Weights of a small GPT-style language model, trained from scratch on English Wikipedia.
Size: 8 layers, width 768, 4 heads of 128, MLP 3072 ReLU, vocabulary 12910, 61.1M parameters.
Architecture: RMSNorm before each block, learned positions, biases, tied embeddings.
Each number is 128 + 24 x the weight over the matrix's rms, rounded and kept within 0 to 255. Layers, rows and columns count from 0. Numbers have three digits each.

# layer 4 MLP up, 3072x768, rms 0.0223, rows 727-734, columns 384-575
126118121161122174120130144155069112111148089141092126154144152107117121131133156132122115093096181139144166082154150112082105108141124154112102146138147104133125116139129125192134114126129135113079101137085117134083168138117118155103141113124132133153129128131139169109138116165191108135100137159127160106120162145112107118159143109133145135094164107164134141148103148139143156150151098143103135108125100144106110123132149106113101127105118125105082116145099149091146174120095090128126164154133136120163111114116085120156157122133131101095183103177126132156103092127125124170
160111131144138134126101143154119138110138157124147117119142161147114123105119106157164084134148110170139116091163157098139151154175136131117143131127134098105109161122120121141136117125102122101108098162092131099163148143138124118144165188145113141158137100143163113118130122124096132179133132126101162120136130114104165160136142131112087129146115140101100135108127115103131119163140133135148080123157161167115117116112136097123138124118114174147126093137142137104116099075102142142128138085102134127103117106163123130116114126141142130134114118107110146146149119075121170107
106110107139121165142110165135141129167143111118072102135110168198151143129132116116106112183114142146134156102148138151088137115155137141090089112131136148100123148112120157182127109177122132174133104159135105118130140171134153155101143127109142107098170173135129133166156144132153165159172183130129125194167087108145163143110105113110114068128151132122107120118097122160120188118155098176115135088145089138141130135135123115116177098096108120139123118084147145147142140052124123142120139131102091096106108146146096117165141142143140107138163130132125090120174157104137088157
197157116161115123133124139120125086144130143136150129137079127137091122164151144121150141133124124111154097148095141095101086153087152128110131127096149116130135129169136161113139130125135127145127110147121127156131090158116065121116145080125125090171097134090144123125153102152136140130150101095118109070118133118130148128128137147151090134124086115121106135065145153163170090103120116119099084129150108128134149135144130107140152096122076149145133128112153142165097134132134177141148125089137136145111116109174081073152146186131100160145096113146123094116102149081101109136
170121185125162116109164134144095070144123120133127113113156115128100081111129184122171151098145103113122139122123161098147141113118138125092144114129131185189137112117128106131142118118117159100146128163162123130158179145134150134137128115137133135110120146111104104131132156143145101128153190149154078120142128073137116193113114139126134126120150092112130133140114107110097134157153077137130176132119129144082153118163091088170133118102101139123133133142117164147114093149142140118168127153100139120111099092130078131136142170137107171109099096155104073114100118117118128142
104172149140131100100102134186141123128117133133134116111148142140136158145103112129141115124092114158169130116144127113113120124169128141097108082123131135132139115133119104149144131149133130120119146119151107144106140141161143148096166126112134138133100123095088106116157132137111086082134136152154114160079139171138139098160124108175136141135117102139110129095127156153090148117140085141115086092161143103111168154106141145138133087156132132140141090098128129106090108120111110123134106129123160143139101128131129114117118118164138154136114200152116120088111150105150136116
138122121115118115142140134119113165148173127135131129087083103124153137110148128113120183110156116159113028099154099137146164148133163170101127127126129132186108171093138168124158107125120104128142100105096082107138145184157152126121147146095093102130154175096089091105125158092157189147217142131082140122074143117104110075192127113155131133130106126163146131148090158140106106091145097153112078127117149100167140112121123125097157152135159143077150140090117168131120183155097175138135182128085072090091080155183143106099092134147149139138095152118122113146103125126126121136
119099122130147105118092172122107099169120194114120134098111177171148138137159061104128120132129148176101126125139139138093121145095134179126153088112087142097143111140104106147168137091114091133143109163063137091092108098086086098110101078108145158149144152108128194104142095136115127150079138070135135156125136101113076142147088112102097096135133134063098118149126103135145137097136146112138104082132129158145099176044121084171172120166117151077100171142111097136161167142095142119108153123074127173144135132163078134122123117100138142067116171122171113170105133155155150139
# layer 4 MLP down (transposed), 3072x768, rms 0.0181, rows 727-733, columns 384-575
172117117153140191100168112143086149107111149131135116129112149113143118116136126136095134141145174118128133131108144132149125120135100116095150152138133127091087148156117113128094163119124151128130133146098081126141121130150149144148146157100130115132111115116135128112130128138138131135145124147122106131138148163159148133132127138106114121094154128122131126106136114139126112124136150133129129158130150124091075102103102137141107127154193162108100114144131103102144081099125101116147145125125121120126143090120137142112118127168098131109141125141121128116128100088139174110
110166169077103142137119133115110111133109099117147139157105129119129120158149140136143074107151146098146115112096122099127134121136128149116097098117164157129098137110124103126119144129082168149116176134142100156130145134087138144131120139137143125126090128170120136142134117137111130142126137130155144102122125115132167124105149132093099176155113159132140124123093142081153102116115132123131074134151143142121126060183122181119180143087127116131126077166126129149100137100100085143127165138118112117130105083122125174154084174127125134125095131109083106128122133145103116130
098129114133112163136104115133120112145150133135110102130134099165142144109134131143118128139120108106119138154136121167157137147122112117126139147102144109079124128104118115140135141131122129121167108147094149143119129117086151133126116132128104136134129137220141120122137101131158135152118155116104151132121173154179124124056117140124140128113129113112105131126146116140132139157103112101119132133151151105111127137129118168141141128146123130134088128121134105137120139125145070136115108127130104134097145113139144074133106115107124115102114125103176172137137109147126137106
135175103129153105152134100157112128148127154122126139117168136145142134125130112159138145144157116150123118136142104125087141125117124125110163098128076096124138111191099103157173119122153104164153161123152131100160124133080144127137152116140083121125097107162118104154102098092149129097155091120112135119097142141120167105130159097154129131146133100089134134099095085146120108128146111106127163124169127148133193077137150104159121160125148115118183126115092088137149113120082104127095123109106096100112160166082120123110088120170116152140157177179112117124100156137096134102
120136114147090101146174093076170094160060121146150122117181125119063080062148138111084129143161140131141096122134132115110146056129145141159118136173125097139116132054131081149082148168123155152142109122128061111151084120157125120134124127122089147153121135162091119088095148165136102095104125087133128152131137171183169147143100150160195126101135098180168129095120137163078136136134071124106118155086137166122151170163149132110111147119119119108122138113137110159133077119128120098126144064150104186157108096149107218143112086150141087107102122129111132105136160176098086149
155116101099160128167175182136125133118120126159075119156121137141126105111133131103105157100120143111108146149120122094107132139127128142105119100134154130123131134136144133149130115147101112037128101139125160116145114106181115126072154125059119113105144123129132145137141096121116147150114109099119127146126164116134105141120133151072129101104139102117118139081120138114125135061116179170137148141083129124177129130155137132152133127142177127120111150096123107115090086153172131143098136107139141154153128128130146133127115182149096107112097141086123139129096124164136153100
133092088046155086132093130132164152115118168154119103110141113176111134121096113088085085107082111173116146117127091139131164151068133132094157155169137089149149127090117157121146098117135168131117153108100108090142147174159146088192105108112151172127054140090096108121138136127147142162169130119162118162134139113134173094095130113183100155178126143106088170148153137093105134094168133131101128084159090044162065109096145120124149170094153137097114115166119136144117088134058121142158143174161139132099160097206137150125148126109118153168140125130108106130132110152189108132